{
  "n_layer": 11,
  "d_model": 192,
  "n_head": 2,
  "n_kv_head": 2,
  "head_dim": 64,
  "d_mlp": 768,
  "vocab_size": 8192,
  "activation": "gelu",
  "norm": "layernorm",
  "norm_place": "pre",
  "norm_eps": 1e-05,
  "positions": "learned",
  "qk_norm": false,
  "attn_scale": 0.125,
  "bias": "none",
  "tie_embeddings": true,
  "parallel_block": true,
  "init": "uniform",
  "init_std_qkv": 0.0292,
  "init_std_o": 0.0,
  "init_std_up": 0.0292,
  "init_std_down": 0.0,
  "optimizer": "muon_variant",
  "lr": 0.00991,
  "lr_mult_o": 3.0,
  "beta1": 0.9,
  "lr_head": 0.00849,
  "grad_clip": 2.0,
  "warmup_steps": 200,
  "schedule": "wsd",
  "decay_fraction": 0.629,
  "decay_shape": "cos",
  "final_lr_fraction": 0.0,
  "batch_tokens": 65536,
  "seq_len": 512,
  "doc_mask": true,
  "train_tokens": 324000000,
  "steps": 4944,
  "dataset": "wikipedia_en"
}
Each number is 128 + 32 x the weight over its row's rms, rounded and kept within 0 to 255. Layers, rows and columns count from 0. Numbers have three digits each. The size before them is the row's rms in percent of the matrix's.

# layer 7 MLP up, 768x192, rms 0.13, rows 664-700, columns 0-191
102:166123179108093065134139140169128138083077192134167134117066140142135138108107104094176144111122154119161151162172098165185138150125117091115145137078144119062123152120116069154140140100137093167167149154152161129153140145113148188100075112175089157066145056111037126111163124171115109105202084109104117157126184154139113106072102144117114130138156159080154141166126106077118105123155070154150169147091135175174107099130150111176092159103148117153128110197096056151155104171122126106094085151118170129133141100099126138098165046113170130161133193090147168119110143138152146150
106:059125135121164168128131097132147100130154139111090154123161118087089110126132063081097206119131126154147172123183120116126113154115128092165148129155115187154130073095144140120165138082120130151173125149133131079062178124137111030113082101124136156152126106072141127131148150075136129096104145185117156178172074117099167130073136107128184153115095113152157127063081130095198085094137171147125112117169071133127097086140081120154127146106126153128158128101079159133075143192116105119086114122154144122138118168183142184172136137090108154193129152117095174158069164192141064135
107:128066150164163117127131165117149151136136186148121113186131138080161167125134140130113134166148086135056123093130036184167103124065146145135120119129138125080099169109108080101124084189128114125142206185110158141151051093111122135119145075175105183092140178093000130124171092061125116098113103150122156144172166130118167113135153161112137125128109122128140123089132125110110101099152146139063095116068137106130155121170104132120084142097104107173120133084178137087143153084130134141104122129078124139138121138157102170126110117116077156164173186181127127162184137192140134114
100:112119137067144112114145144116206165108158122106159097080138047106143094209115118143123158150119044132117101171092149145192071103141110124200145153133150116091082211102136199125156145122123119121064120150115153102155171137148120084122155145148133099129116114132142131114097115083155150124119146142172107169075093116098148169121114181159112092128152127122149137132070159054093115082092137125140070147158084104082137069168111160151103154111138142173152121092149115106101111122129108072093113160204109118164154141094098156105096154111242152120122097104115158133134126131181098142
098:090117168168134154150099145190217127095148180096097095133149196145100112112123099153079105114153082142095125115092094074148121094139160114079159182132177142181141117130143094139144096142143125139141098105123105175171144088115101050136146032131142147153101186154177138104095109121148120192106177160138150083128126124157136130133145147141161119156134129098111079115132070140086090150101069133192075114130152144105103159082152092190168129107131131141084119066109170130089090187149109077142176111129162091154147140144141141115176130146136145074085129185147176134111134067162156091
093:103121200130125114101107154102110123148142125189098188199129120121098149144150109131041126140188129134211146127163141182103128173209086143088107169112097176129133136168127100142156134132178099154180124123161114078168120084141159135105132124073147076055179132152138093141117125134156138109179144172092151145088130098119166092108099118175160122131092115152136168109186102118086114198106108152110143122124201192157112088112124127065113108158064135107148098169102192108095090135112095082130088140106135080132089128149117093087125117074113141127116135105167133113085087125119110184
104:170204137142157140137136085174128096132136112115169151125094048115130177153148109076110148129156116161143146148095154126166068096143195120099101199068150154152107104169141116125189123096125209126092048122167074090128054164137139116150092134128105102150127143117100060096115160140116123108148099181085101130108084106161096147095100143076146143117101100160107155091117125092120136142175142163146147142156059105133123076154173143117152142086096183159109157174151098093057081156093124106152168151122110121108209141067131130131104159144169155122121108157162145146096149155133173113
103:145187166112142095145122131130142104133149105113115140127152109089128181119127082140178103183145131115104179079168111144172129146107127078140078117110095128161124053084081183095170160187103129150122121092125096119168146097197120113162114147178164136132182098111079122112156183098133117133079140101084096139164135146089111066095131184136085117135115068127176154138172125134112178103133092116168119180073066083207090118142172098146157117165127134170154073180086132121098144147110060087162176139120105126146170148139160127117132120075101072157140105138135089152128139154046109094
098:182152122152112114162158079100114120104093096118118072137090159114125144102165143119165124119106114143147138148091134127145114108086148148198106139144096203114164063155154141095139198165129038124145128150176113126134144078073210142149135125162149223135140104157124129122162141154133098083130115153130168187117090114146120067106123089068143101117106093122135113150118077157143095127147116109139115144179144143128168126128116085147133132210100118117246118178096140138046151125116116037131127135113130147174130128089061107129150098124117064159137102113163090128125158166139112127
095:153156156154044143173154105061120126116107167104110165123101077086150094137116104141100129095119183143132133126139154108169184116102156054178132111144154147112118117104165117164088135102109122072119124086074155177160145135140178135101105184159143115130093091168131179173140119104094131143131119107169159154160141146115111162168112088152092103122204155068131167169128169163119151118147083087017098143074154207097150147068149073065111129127108107091133083127169154094168125096113113083139099157133142125130084130145135069130154143116113131083183192149138105156138146153113113103
107:152120141154180096138132067155112146095182204132171108158201110149171133145116134138137140148099125129098085114129153148173098154194113143114083123164092156157143096130178136122062064061172131115138172118131158121119160117104078149105123134030141081124128097124158099061102159134097151142099175102155192129092094118060133160136137214133109186138073105112148143103090120093163154104210100098135102109152136096125087173142182106149117113173179153139117118146127137107122124134151125130110087120131094107136091131223121136129181101081173145118128116124104106088107144132161081101
101:096104056088118162121130072109109123127105103186150114092114140172069180142151179161122060136103152161112095167135145188105112116166067154149137141149110153201087076114161132113147182172095128162104134135099150076121083112104110092154122195169122125103132142144113152151155131130138120192114121129119131184090113130188079157212059109173164106115132137154157124125095149181102139115138103186120123105170109111225130111162163133192071154081111066163137131128121111136141079183124105055134143096114151138105144147135143122154155094154095136114120157123172147093090105142103112095
098:186105198184127097113140212151101124115141084110109119106155135167132150144069110143116176102114170160049173123070116115106137154159168132124100143112116097124147135080138137087137102154137146104179146154083146098128160090128117108117146096115140103122120155110154131081142088053087123151148161179116118094136183157134144133113132152110112135128109126134142148116108015146149140158088129155135136129122156093130189112107173163188117139203116076126129176129143094137170150076140141208082116067089115119112117094164129156171122056077152089136080132065152099198136138119166133175
099:100144083164118037126141086113110136056154188081106113136122130147154149143076124153123149081162097137162148101133117185154116126103193102144188110116147203148109106103072087109097125159221127114118149161150101130159102096120137082126129099111183099118118123159102131132146099132124197151177119108082142166105120090097123158115093132084111085147105148094085153082110157126216103143051098154129133106164170183133127166176124132080158124146166161172171096127140090175094155170152136122117077105145047107110057074152156129143110125132134170153146116126147132134104136167120139090
134:130175108128182118081166093148147100150096139104089127105126129196106139083103157173145146158116149134123149200140138150166089143157174186088138114100107126135114148056156115115111146098097178122095162019128148120135108157155131059151124173177106137082140127127153107090094125110160147139163109115134124074137039100180131076110141109136039146174112151116085115095083159093136205149104131151110137096143088122146109081106158137107159104170161153137193138095121137105098117188055123087102116149148162149130130118149139107077128139172177098131138121150107158201184106122134163115
098:100091172091139113137150155166171131162158191153146110168121114071112123174150127117178148104127095106163161078106117066174140182141088110137162147086163138142117088110145115122152089176094125098115171115094148097146158101124149140151138125097175116151135091107115118128150125146142128166138087098079114121169120138101090084210134119105125121163117072108189076107122102107106173123108130154093149169167199129184130115121110139120073091061066098214082133102121083076107072107125201115149168128113109162171102131075048124133152203140145154120119097132138099112144144178113160081
100:089208128073095151123109129171146179163178137110098060174107144158055142121076132140119103132118117174078143144055117153166129105119110156086139085059094141085131133140131095145119183149187080115104134123100152127145087160111137097085133128199142151103174107162153162192118078130152106136187113163160164130120121127172089106179076082150193118150128106083099054150135183110098142123145109120172118150143111133165111110129074142090143110063129169173073111158113161105104109146137123103149089103095188172114128128157084182129120130111154098108084117105120172185139116123105116126
101:158115112100130100158129108152139089125138117115086146093127154100102101106187111096079193151119055128158087111042118115150142166177139155129141119090190133153117146184163128042135059189117163157186140124120089140176101142142137084160100129114098104148121047151093132097159211146068160082151134127057141112132137097113066122112149134151180136130115083113147145122168140152182116099063125099173143134158142125145084144117169094123092111129163158148113148171179075079146160132119137152079137185183116071091124156111138094115154132119129128192098119092161120148164104142127119101
105:148146113103129147126148151100135195095125129082114087141157141125123084131112120042144105117140160129086100142118149091199064198116115113062107128164067129138080143143075084110117117136137065109149089148134109170116158091143124138154141123156113139128130123142090170096168106134190096127092153138136159093152107191171132179082128139065159131172184128171134116150121114167113159137142082059157147134130148156104142153143113089144199094110166097143117085067128117134062122160144067110206127163135061117119118154117066118182112123107131122146164187085095156197161136161090104140
098:076167128119097157158152186120156193124129110113187144117157133146180129129162068106139096100151081112092115115097127170128179107174169144087147129134153125204100135127145110127084163149142137094145089120105144174093165105118120067140141114093183103056130147093125071140152158158142122122142094122114104071138052115142125133121138099121108116136101132107114117210114169182145100098051152093059124133186117165122094109112135121130130157109159124122151144111132116143130073094086163188143152156136047139118125208142105115169124180177089120088101119151074138092126088210186141127
103:081144176124189139151187118099120143141181177098144075089145176139151111104093119120145190102121134154154111097108164184133089130102081200137144128145106080154074072080104146113122105149126118100133096060141143103153126127153122144071171126118144154153203075156128084187140143186093077127192086140152119129073170110114124108166131168115168047153097055107128092163100159090129143123102129127121133147121155110181113121109126125155134103104144150174131136114153153138115108078162181065150102116161053155110142115176127113103169114137127156080159111141196084158149116148096132074
100:090143129164110136163139108101093143134085133166077126098145106091108084152160100066127184211099154130118147085150077155159068137130170165095089129117116147143093153126147126173208118104153112185136106102143172147113148116100149130123133071134110128206151175094140070152098079130176150057107097091172147163150183116073093089134132156146092142106138158134140193152139158067185108102132121125073119223134183147141156086107120150076117153157148128122148177057161123128111098126144078085158097126104115130080162097122157102080138136149155131119142136128109143171094140080107096122
115:147136075108097058200114138174170156112147096146135141190147157100154162198120098084149180116121089135096108123107128150141153144124157147165087107166107162084135127170093133101169167124172148117133197095117159093103165140156154177152136110164142137053063116152085119064073104140152083148094183117090091089053154093095091144056157140075207100088075106119173121107120164112100143150137149129090095124147137127122104141158158048096170145090147137145079130175174154118144120105121097111099104166109132125128151091100130123123138129165104135082175126155119167150139123120106135185
092:103175151162070150206135107100125144065107116119099118152118065096139169178061141159134157157158155111130123084099165177131150098141106199153119145085136091131107162098083098114160043121130150108180131072189134152170105103162168182125164106120128116152185129142156123099134105121130115093137132101139100126099139087147122124108121150142138202133130118144071160072149091170116086141089107138164115144140086079150124161162108110135116175152091074165087120165127095028087086099160120129078142107187161205148077102116142096157156134142116172100098134105154160157139114156156147129
105:088122080110126127121155189134123108117081173101156127133147182122123168092154157128162140148092134148100129119143064076162150087127085176097175148176143129119153134156093151181126153114111118107092222154163163192142176147171197109102096117119121125142094087196118164102074180154088103086071117130109133120110164154120132160131110119139207108186103112082134116086132138166103125098075133069088137088149164101143102084138108158154170202085091128145084168063135149115120129138116112093112142123162060119088116139101140107099129128119052182137103164125154121116162099094105078142
097:152140125104156121140101151123135136061162119151136167141090117140088090166186154146106122134108111097113152103124091124111123082118170116116074142106121138144065141094093107156148158162157110123141096104098114135095087136154156145150096077217038148083141125129080124110127093157127096152100116146133131085120162107136174059146130121109146122150106087079134086078107203155117045087077188157189141157123129107061181163087164121137157157160167183160135215164157161142153083138115146063155119138182165159124153130118130096151095168104115123100159100124132158107152080156079170100
105:189135109092113124148083152075203050138111162192152166113163093128183163134141099164106142185130137116099130128102152153131111142135068151121139131102092130157122102139117133164123153137144127107142090097149160099102134108144135102098101112201169148151152127115199103152101154082123118145079105129111142119171154176204142181095180152161131093107160163171146058148082147137117110131086179073114152149163079087109120115084135142106158144072130081140124089174100187159120116146091129133145128157108140166108158158168093117086095118172135167032143043101131079142090084123147131113
093:125157122134118153103054111121156157098109128131104066158070136156107123126118037077118134167130093133120123097107133159092155109126155110147132130129116098099118147021115086169089107174144124107144135143156108107097048109128151127117149075120178076064102148169133166122148152170096140172128107129164133115109099116168089120140134051127139152128155151145125106161140148114092146123136146136176109181107159201137170115123118103107093108081155157121087116143109099142102109161180097102087102137144119143131199115171144112076243083165119139163186174188067106153140152166146166097
091:128114179165075128113193047113138093101133201164111136107108122175126128187100152166156073104104170102147136112106104139165082118066074123102159168135105179154107149087177106105139150079162152148180145117128168139151170147141155042074167138165121170143117143100122160137106122121203095178112116113166109153102091148141141085120071058135114095144118116125114145141097098130105140147131139113070093172108158136143148174108166101153167163162170124131139066128109117117119092136113145140098161091132183102123141167151121118095160145092143121126104028098171181189104128149125060122
105:137162134134134097140095078163140121167088084103153143164153043152164108149120099095102077122061099174163176099139132127153120148151119118138120130120118107175108114136115166066154142124080091127122173071093186148184148150102135111041128093175079106114138085130196125110124133114109145155162092146100122124180168146119154138073154121178115158120135111108164150177116138114153154113133178131103173056107169145081138119113163117188096159165055183191169152117147119104086142117148105108060110131106144139125108198170137097082133119160127111113183119186071110107185120131101166130
095:162134164100103087194070126121131135070152114085166171082131112151091171119128126123154092108165171081138102179135099088176103154107121153088117140117161109134105126122090099147100129168104141083115127137089121146167132100156195219090166184102147134147129180123144138131120146122138173158063174154108121176141147135135130139136124182141147088074150154159172152134152148139105132112115090114169093112116133194185132135082179061132018148102112165129145102124140124150106085124186096111045111118085123098146120076126131076125102172106069120081065108182116136131133143138160100131
095:172201137105152140149124107136165167073110156124121179156118161175170137113130110132156099128162170160157155063191127164135115075103150096143122189128114122123165137098177141110154100131144105113070082124143132140090138082111117113118103171119095073094138058116104155114142093130143136160182166128112090109112120134048123046108147138129134129145103101111118097169115105105164139183129074137197177143125066100134094124087120074116088150156189129134179158188089133115131095193173199119128086149103071161071129118157166146101156149072070130118143122094174136139108130084090118109
098:098120137138117173136085185169176170118137139095117129146169145094140161120142151059159135130106171085094089164149097191134139116133150115156083126146143087105080139122064126110105055121147184142113144152140096148097145091098105116136107098109154170135157082107082197126150113125201136135145132192142150093154109096137122178111099106128077140100120147078089138157081118125144126153085103111157108078158085125164191109186131198118060170093118146118125129181111128180187166071102159119155157077108171112158151129163084115145144100137072114110080164097058167108166148169099149095
096:147110080110139107152115113152154159158115060146076172096045084139148169097127103157189134117086107136142114129087082127116096106156129150134127129144171105125134053120153125100157109097178113178185136082170122105102147114119114096103164213160127109105129200116128130153140038141120139179101095153104099112176100118197129145154158110142116135135191092111125145105097183135100187122044179122152122173176143107185127144130081128108040144139119102151111189117124172090143097146099139116120088107101207085107139089141122163135150113113136104117139093129159135141147132185157103090
096:135153098138094127167088138146192111170117146142058147155200164137049155117089133130057140127113143150131188123137123130163187160141154102156091139173115165168174084157109122111123145087142095131130125145146154107094086071141143165169110123155195164181097162126128114131157152125124149134050116103082105093122118116154141127130150164180128139165094115129087123109095174121143167099096120135133122062156132113139119131099116060086076062133152173157058227104096095118148114136115129096104172116167141166147115154089054096107161194133139076132117124146111146162144159141067088118
101:095176138173164131152128052099165174154096137091124181124151141138209178162123145122138094107109117110152079111098121160160100132125121116086160195193128089150113132103144127167120171066102089105145118175170144189166173128129146076101157126178154145134119075105168110122142078116130122135152056143143123187163120179080108148046147077084096144159104136094059157166157093127120121114095096104111130131174151105139155145135083118106102115106117060097191113097132128147173147109088144137090183161105107142122169113163117124095088136109172122062145075102127127110134165189090142116
093:099134158126173110133160174080182130135150203162152116147113130099134196079152154108113115135070131150140091170115156178137144121140155069146101131097124143047050129098113098098133095141126135134134122147096150147128118136162088175116073149161148146059160154097100142152066119091135154110181123135135147143151165163113131129100082058092157169100130130077154105159146139106141147130096066140098088141079140145165142085121131116151147191081173110168128158119077119145031101136068144110139099116125167181159214154090121128136197147119132089126121144120115128147132200094176113085
# layer 7 MLP down (transposed), 768x192, rms 0.0348, rows 664-699, columns 0-191
104:091103123086139160085062166140129170149167134148152130134118135121131180157149167087108100174096133081108069140116114083119141054125127196139088138119151121167128138139120161144092085127113127130137127107177148127112137146164118065189151126112125086173112176150116107123095162111069112190162155161097213074066173114114114116134141065140129080119098107185092060112108175142120153136136200155115175118136106202110097151148141123154165127150122160127142103081133143173112116117094101064109173153136081156137084082187124065143151145112131130152155120184071141169100089140088156100
101:109186134179112196097115106062127128213140167099123103128187148148166101131132169119126129126130096116162139230107065089177099077099170143149124144105145146129121094149166134154151080095119117145104090108129077073181134104174116178121110084095114103116102184115143111034146096126092124124106144096088143095110178121148115172139149145103142170124180129147078148128083066147131152187115122115105136087100166085124161162092129078126123074149138127149161190134115181145220179107111123095138141140123118170168122082126121146105095119115101095128066120134130162112150130123126168088
103:096160170065100101179164124091138122130176110135113099089116119140121165201165126136142125171106125173119105075181103147078149186144167132131175131118130119126105182107179104148164135092140089153134117065110145122120098139122145161137108111169113111136145133089113128125140118167139126138128087132179072139144104112092121103174182150163082163121124122116114071138170131082151119127127080158124072084102158116123078167157133127104085156145074129090159134093099093161102175161168128117185155157158071196172087187171098071088164220110141107166112094089130095140100061150112077077
095:127071131135134149108112131129152127119104142171122132178114179106135146066153197162121119071111180207187155142130091086120116093110112103201124120107130186105106069110192149134089134107100087128179117088118108131125091126082133093131077203093138099101138127174139069102149145178120120126172157070163171108111177206132128095162125173143148107113123101099050161134158150168181082125136079099100116108099146153168109156124083133176115164141127110124172096106113132084124148135113137151127142120157118080146134176089128208131107135089141105063178162085163102115128121152117077158
091:185170111120068097141199114084099127174155230131099121090120074073115129157119192153148157123102148139146109131179111156099123152095102122109102102141110124122100166113153122110122153144118146103139085090099131100046147118098208149121087228136112116063129104065113139171092094134069139095106145162152092129094131070115141144153138132117115110146118199118176180171147119148180146138138139104119093140135114154131124077138153181097102120133077145100152133086150130155163158066123132167150080167132155113126089163154128133151093139124088114204091134074183095137094143174142110141
113:167138110125108110185103047105145198113131076062090100090106145087147162121083114136201139115162118112048086137097118087163108103049152088111119097160123130137142127082170129061120086124091138155130142121148146138070119157154108152122163135181137116208078199095118152145180127125082139175108108158116096111133099149159131143110180168066174135183183129121145114146129144098178127102153192097170151174155067099120179136127102131130093137147142154148156172108095113095142145155152143115162126073128145163099137133136093138123091111161152126111084156132123143104144141150163137043
097:087103118069133136172144150107124161163144168080138117166119146132086101120218121083122097109133098139162172119163153112139154150103101095090130185163116134130181089134139084123148115130190141100153155164078140118090121142109101172121114143144125184164110124163171100104128158116228130153191108153179125099153177154139144118103044087149130063132169127100186159118120068128119074087134108154113060088118128107119176169168112106094132157170166101083152145157116135133065099124137085081083148073110116126171077100124088158167194140153150089101104136130097141140141124095078152107
099:151124130124186137158136168160143122109163085093111152170155195148190123162114134113150164124140157144124106101096122129104178118147179158125164164137151099111104180103138102183107062105115072092057100095118099112096074155116130099118139133075123113131067127130127086136103167100145151164053186106148194109129114112126124137144125090142112143120086178116124128115069130073146101203122141160134138151171190178095087144102089084126070166118117147113109125098179140135171169121091181125220124135207104122131114125154149101089104080148099136118097179102093086117130056127169135147
098:110144145114140123137115141128133097127126121111148138087174069137126130186132128149125216120120119109140086090181106138164167143124102124093132191083138150118051149102089118132154140169140144120135116130156085057084129152176071153080160122107088080125157112094103094134169078065106142119116081192122093158140146151151143093152165099135101127080111135124148098151102160140088179069137117177134217122078075126139091118109162143121144113143138127130106112154173114188085143137190111177139079172166154135115184158128145121118135152136097161097092158119112060140138220058135188089
104:128115128141149111144127127171085107123144099143129160168070172185174169143074128125152104128065139146145134117098134109067077166119071166098071104097155117112078123108102132180176154128187126170128148162065071112128126159167122100117162060147124122129134118182117132143096128147135134114118104078132157103134117072146118108114137166087120149100131080172091116211189113118090133072097120169213121160167166055113161125131124126153102178090127125118109171089123069107089131138128128153053153160115162129187135117101134148127143136130098094201230146143118156125111154106106115154
098:110132115093099095148170174112128093125159029177098183099128123151123119144172181129129103186105172163137145124068121108161132155071139121084197100112126141117117170128073134110105165123120125148148165082106159110115131148105190120194137105181122100134112115093110126073127098094120120145157101151141115171206127028151143113165109061146147084148144123162122143130215175100150105148093148190113209118123165185111127134074088124133146161107139108078144113119073089129117110137056130086113170106162117149137166157114112126128143126088109166109125143181131142106110076135088104144
099:134176188142141106170131143160156115087132174072123184101056117084142064123122071097171125118142123142091166135108156104075085153147175098095173075115161117092166105117099147175136130163147081112167110119163132107180137141129138106043136041094087184112136155168104112189150135157149165095148148112112158087140083141107183066107119166152142143155138097192098151128131137079161127088102132107161096095121108140085107124141111094094100047157170153158073153184143181109145127076162140116143132141139189138077135137149161119133146100115114146133104105129135108155172150082126182123
099:106113160106157135092104115132099141164195140130152122113128154178057080134110082115115119087140162138144203173088129134141147129114137111146100142164085186115097157084148129123180144146129115107158109117121114131044121129117179119119098122119107078112151080186114166122141131118122138079081170138172131099139159217061099121109114122127094092070122106180152088177107068076123101176149133148142160116182164150100116161187177128143052152149118114165149131140135119161089123181142085080129177174069105108147092168063098100077183161148105099104124188142129110138142117137120176155
095:125148152104133155058098164120177151181142155151117137116115108110152119085242118146139085152110165161075054138180175127165134104142131124096175193100160127152127166117131092132166175134038149172145091085094146094114126125110080139122112120125122118136121156094135124148187153128063087109121074126167105122087170116159100155182159170184118136040117108170161171143100147098136173140182158077116123130078113132085167101089111110092106125136156105120087135117157075127115110129123184135134159143090103108133175118124065103157130059117118108120157142151172125080096114140148113177
131:151131106108160100112155110170134119181094117095047150156132131179091132084024142166114186146090158111143156160174131176161067159161133162124140112116072094130126182097130113143097152116116190156098196092139124120140096163187138063108146127179076133082154137122132111125103136126194121140139102100109153112149093200136149059160109060126053119162140123141119136113079123142100151145127108206144143094138078099139124070112093145089099138147141169086194123104095112122121110135076141156125151125135103141134123107142159100090171142130175091130099134158070136181173138109162162123
102:118112157105166114141156109147130124099105118150088101132150182200123126191130140110159158103109160113187093090175132114084115138060093160163137132141143110179163113117210150209178186152158076116065143141129150091168118119061124146117150089137135128141155090092147090105124086158114091164065097149152154176174133155144160163112117128145112106141115101131103134136175115188070167146174151162100113084167125089163130088178120099118114124058099130180104099105138128073136157126140075119133136146144042096126119117085075103125142071159134138113137080118074156170054128142119135139
097:084125144192082116039110147114111149210156070139099162063173165112155184104090167105113155142129127063159090116149148075103159118097177086138083125131184168116141108162139138165179134115101034110093195119109155069111130122121159197147121130163146130099123098148154081098123137127090169121114161188142161122185111123146120173117092134115109089109103158149136101179093176112146108130175122124188131130140096084056166158119136080114123130117120158104097115160158079139163090122115133140163144143136087150146083122132125124137174114090120112111173132180112148125089063094121170139
096:113130153148085067147113088095085095143088069124138147112164091133175152118182131148165152156154143105107176170124114127123110137129132147124103105133157100165186145103117191176095118166117086135102156141163091085054109147153114150099081153135155153057092148124163119146167129087154077133112072119181104159165079048140126087152147152149070114123176151146122167096080125101148129181143106161105124167142173133131175047075142115162146159115163092162146097154113147154112141107127151045175162113106104166144162101135143122119150147126108208057072098139125140076094157102171120125
094:124118143120049118117161084158125111081066087152146138143106098108148136151130122153157176083135113125125149168140141143175099125163119139131123160120182121123156118157178201098136114045077118139148074091152127093124127116155061145111131099101125147147166125158100109125211106117102116114100128124185104165146048090131124194124115171084085167158179143082154109113156165119115149149136172149149131127067094113150178079124067097117104122096154159116131150131152130095081150135082090144173111152153171154117071099151133136119084191119149148166106092082149162158123118070234161095
095:126148110128127121077091101153102145142141133089063152169162136105129093163052198109168091126093147107152115119122113154143070120160103098086175142117106150128181095128101177121180162125140125122130200129132125084130098128081152101113114188150134118173116126122083123200119130109187098117136119151085151164119140036165152100125115164140103178112137088176110152120138183159167138078105202100154146146067128089109187097127103137170062143134154093177123145092167160139140135156156103167127099131160161087119058101084149120164126041124092134139134187118105134176139120095119071119
092:143117115182129154171144095085168167104038109088137131160144124168136088126182118132117119116152101174148108147147143083145106116121182110180137102128110155153096109145214120130198170157077107159128188130146100174134147072104151080130129159116110115117144116096128111068151139150092096111135136081122126126119050118084183138122131157182078115135169133102122151127134168164059109149083112131132080109110079115114128144154091189135098130053113121123128129134145124098154192182081075145121180129085131083151135137038118193140119144151117124109085181107098211125135139099170130126
100:096156125125123179123159130099138152128147072134130142142112135145175157090123122176079093127145124235079120122097086114110186118157127155158211156143175091159136199102105155060109096153131117061070187128123091119137113127093107102107100155096153077141117169158146136137134150126086084145061093116127115103127123115153153080165125149123173108163127069085079118095119125224080125198163133176142126100117081182158136143120108084139187113104135122141138124123126095113129120106116116154121115069114132180164066139148099176131091187127078169127165136162172138091090117148149120114
116:140184131062113093128074149066095145154148122173120111071148132124144125119130115172144135092146171090129129141132145174114147120134131131108107161149117133081109120140162160104147149071123165140109072101120126114200115129144087145149079111126118127135116126129184103103107158207129181115113105197131153066086175150138105153153138101174070040100132123103219189088099129118098133145157142150094094117069195123120096169140073143137148216124166095113083164162137100128156190104100132119168099083106171120100090109134146110103154177123058147134141101156123103145132194114135106089
093:192104120131170063082155093110099119159109100114155122065152161119144164078141119117132110130063074144107197130137169152070119099095167153200059124132086113142150128135105118102128136132139127126111096185155113093089112137146123174154146156159137124120112181061082162169115173114145124177120159114112081117144172103144142144077097140130114088112123113158139112157212107105145158155143131104112178133119109167133158187146091133133107103110020114119172113141176145071124104160158127167119122160120158123192112139186129037099127123149161119150060121192117112105125123083152076133
114:089096075104162108134117136194113122108160167134093136088129137104172109103176120133152099128157140223103133110148123094128155166102098161105159125162177074067133115080213187148133137116091157096121150163123069089070139100113118106157125120176134105143135162155127211130113182163140094104124121105130116168142135141071067109100122158138115175138209086097096135190207116056079111115118127117150065151147126123157120135126119143189150124168068127130151132044127149103080120131120128171147106139138119141145087129101124147102153117123095169159140075132102096084158100140138180160
102:100132136179091093119178114073092142142070127191104083111148127140144165072061048132133152136133134192094178183145121103093147108131151131169144088177114133144204140091169113092106154091064166137149156113142111092127158083101102152088132198100176174121110149100114108142089136110128138136143157156101129163131096105129099203129090130187097064124138135129120142149185110115180200123116095077103123120180159159188115111152106170137099124084099080126083093149156100144162125093154107130101102171077120105107166113137125051123126113166145125172099133145130100139111156140175178131
093:126150157131143050151162214149076126169144072143107116115110136126173128037105167093183115034146152126167145136118135114070145091165143170147060148120066165178130119114134108116178125134124141102101126138115122148166140131168097145158135147099099128147129152118118106092145131121129096122182130069126130134151106000060105170135168100117147168114141135074108143112087149156146133152147121190110095154119153107146149125100160088143113141145143122142168138186159118159158129115070173133148150115106112073120081122113109069173178126125141129144123180119095155128144099088140084146
096:144145106076047119066137130157144090133141206128113128133157087140104103122136139128131132113092152117158113128172112150153116126111178069136118143152141095102166090204123150085162166116092106170141106094098122142188140081141183161125076179145112211146153104115114123133120129088184091080166078123127169155075088080140068128168128178103145101133117133131111161102143144180166044105118146081128117130129095080068073129080102097101098137133126131132224139123217127157119169127120154151163153135112161157100112066113133137167147135072173099110133125141136140107149137145166115175
095:155115175161105110104124125119160096189165105143101109120078170145158131072088134049138115102146099149083124152145111110050059099157093179141121098175102133099141167093118166152156124134125190114130104116097186114138172124145136107138187171069085110136143144182079169153152180142104141129115130136157125079112167055088192121121125135013155137111123103127089095135100165120176115135166091136112137113102099074087097146125088114130147116154133115116154154106121130149158203099157182167120053161159173120126118136186085083166148101174123115131145115167107098148113160115139165123
102:102082066129140065147102137165108084160073179168120130167161085072166139171111153127140139143127129105090115190179119101122139143164095161153183155105065115150121138126127174096107117081162100055063105128187110121111133141160135151143167171087107107169154105139136108163132122100105122101114143138115147177090134086107139189149135121094103163171123128149136173120082128138149159092127167127053122139101130078150150130161115174047112105083056136182130158193192125167121129092070132133124118117099124107190124143100091147134176111090175138177145158129124096196103112088109085118
093:162096137206137155148135068115110085054066138139132091212151125167136130104115145109106128115099123185099147117131168103115095156175139125125139131123160151095148070139147081181127109111089074091140131139080088129122147128151144099195146108121116089098140131113153123092131144113108098132132103114099148136119142190133134058152127118129152157057186093154062101151124132130142126194157175135189102023133138131086135104142130146102182183132119126152139100158145085132078122112105138122109118136210132175137129130125152076126096114179130167030162151070183121144136163121139175140
099:138091125154178138147136149084124197132087151206157135162130125116102180054126127087118156161123128110083093218098140078104146094102136141150094136111150148135092155184136091195109145073136129121178086153111164128076121095147196087087111116109129180188132179066128117100075157126123175159086097071054143118118093068136111115138148157170131147125136094108151109092128117131174172123064195108140095122152145117093166170134102125124149109087148112174181113124145179100092168118148107155154100164110176119148140124117105082086169116100145105145127092093182109111105102120158159116
096:090120203128116082164093115063124119132114175161116111141103082149131110121090152239099106117123149126149132091104174118114127104174144128076144074123125160110105125150179099153154152140065124088141115142159168120140125154094147193091152167128139111117141176173132093162122110151149108092116088082101130131145161142156194161131170091159177185130106167108122110148089175123136138088113160070125149223129131092095112140091143139123075148117125177087115157082155099117105139129170139095102124151140145173110079100148055160122116168152110089111087117048129093124138110166052179172
116:129156164141148146119101143127119102095134171136156135159150117134059112136176189076041108153149159114154113144174221176115143159134111073112138102094101148146077145167097123143100187142049152126103134132149129124157153124152104121112075056124097137126113082134119134075097153158150157097162178134173196184129154090134180070156085146169117145113070105102121130144159156109103107099152119170089134108117124134100095137123169161097205106157127142146154081138154141169152139153137142119163111137145066095141095095122135032082176133089116160122106124115050098120100108086137155167
101:090116113079135093079153127128113146105120090099186132143144091148169095151160147131142175055104157120130063083110156108060103126188125102124090137157142063150124149131158155180115072182098146095185184104081155096149116131163149121088134165147120155093161104127108112127105166099109087166111104165193077214181105102141103144104094119095167126124093107095129099100129128158130097153127142151054124155110114160145105156145150132183201129148125117114159077132100134130146168094122119122119136140149096132057152189182132076112135092135094123158226157109167138110120097142201136130
099:125189160127148154096144214070099147142119113098154149168108156130109151032146144104170100086172061071138143145120186148163097137092101131176092177149112171116145127120161128140117163132142109125124131112133162156107152192133106084090097178077083194134176085084122171101110109119124144135086107125127174158108113124154110114121141161150082099078094124097153140113165156138173121135157148149120159168077148102089117145093115091107176151099109071132125163125202121160080059174119152197127169134090117082149128024154153089133105133098148114140144185138102106102129118116154119108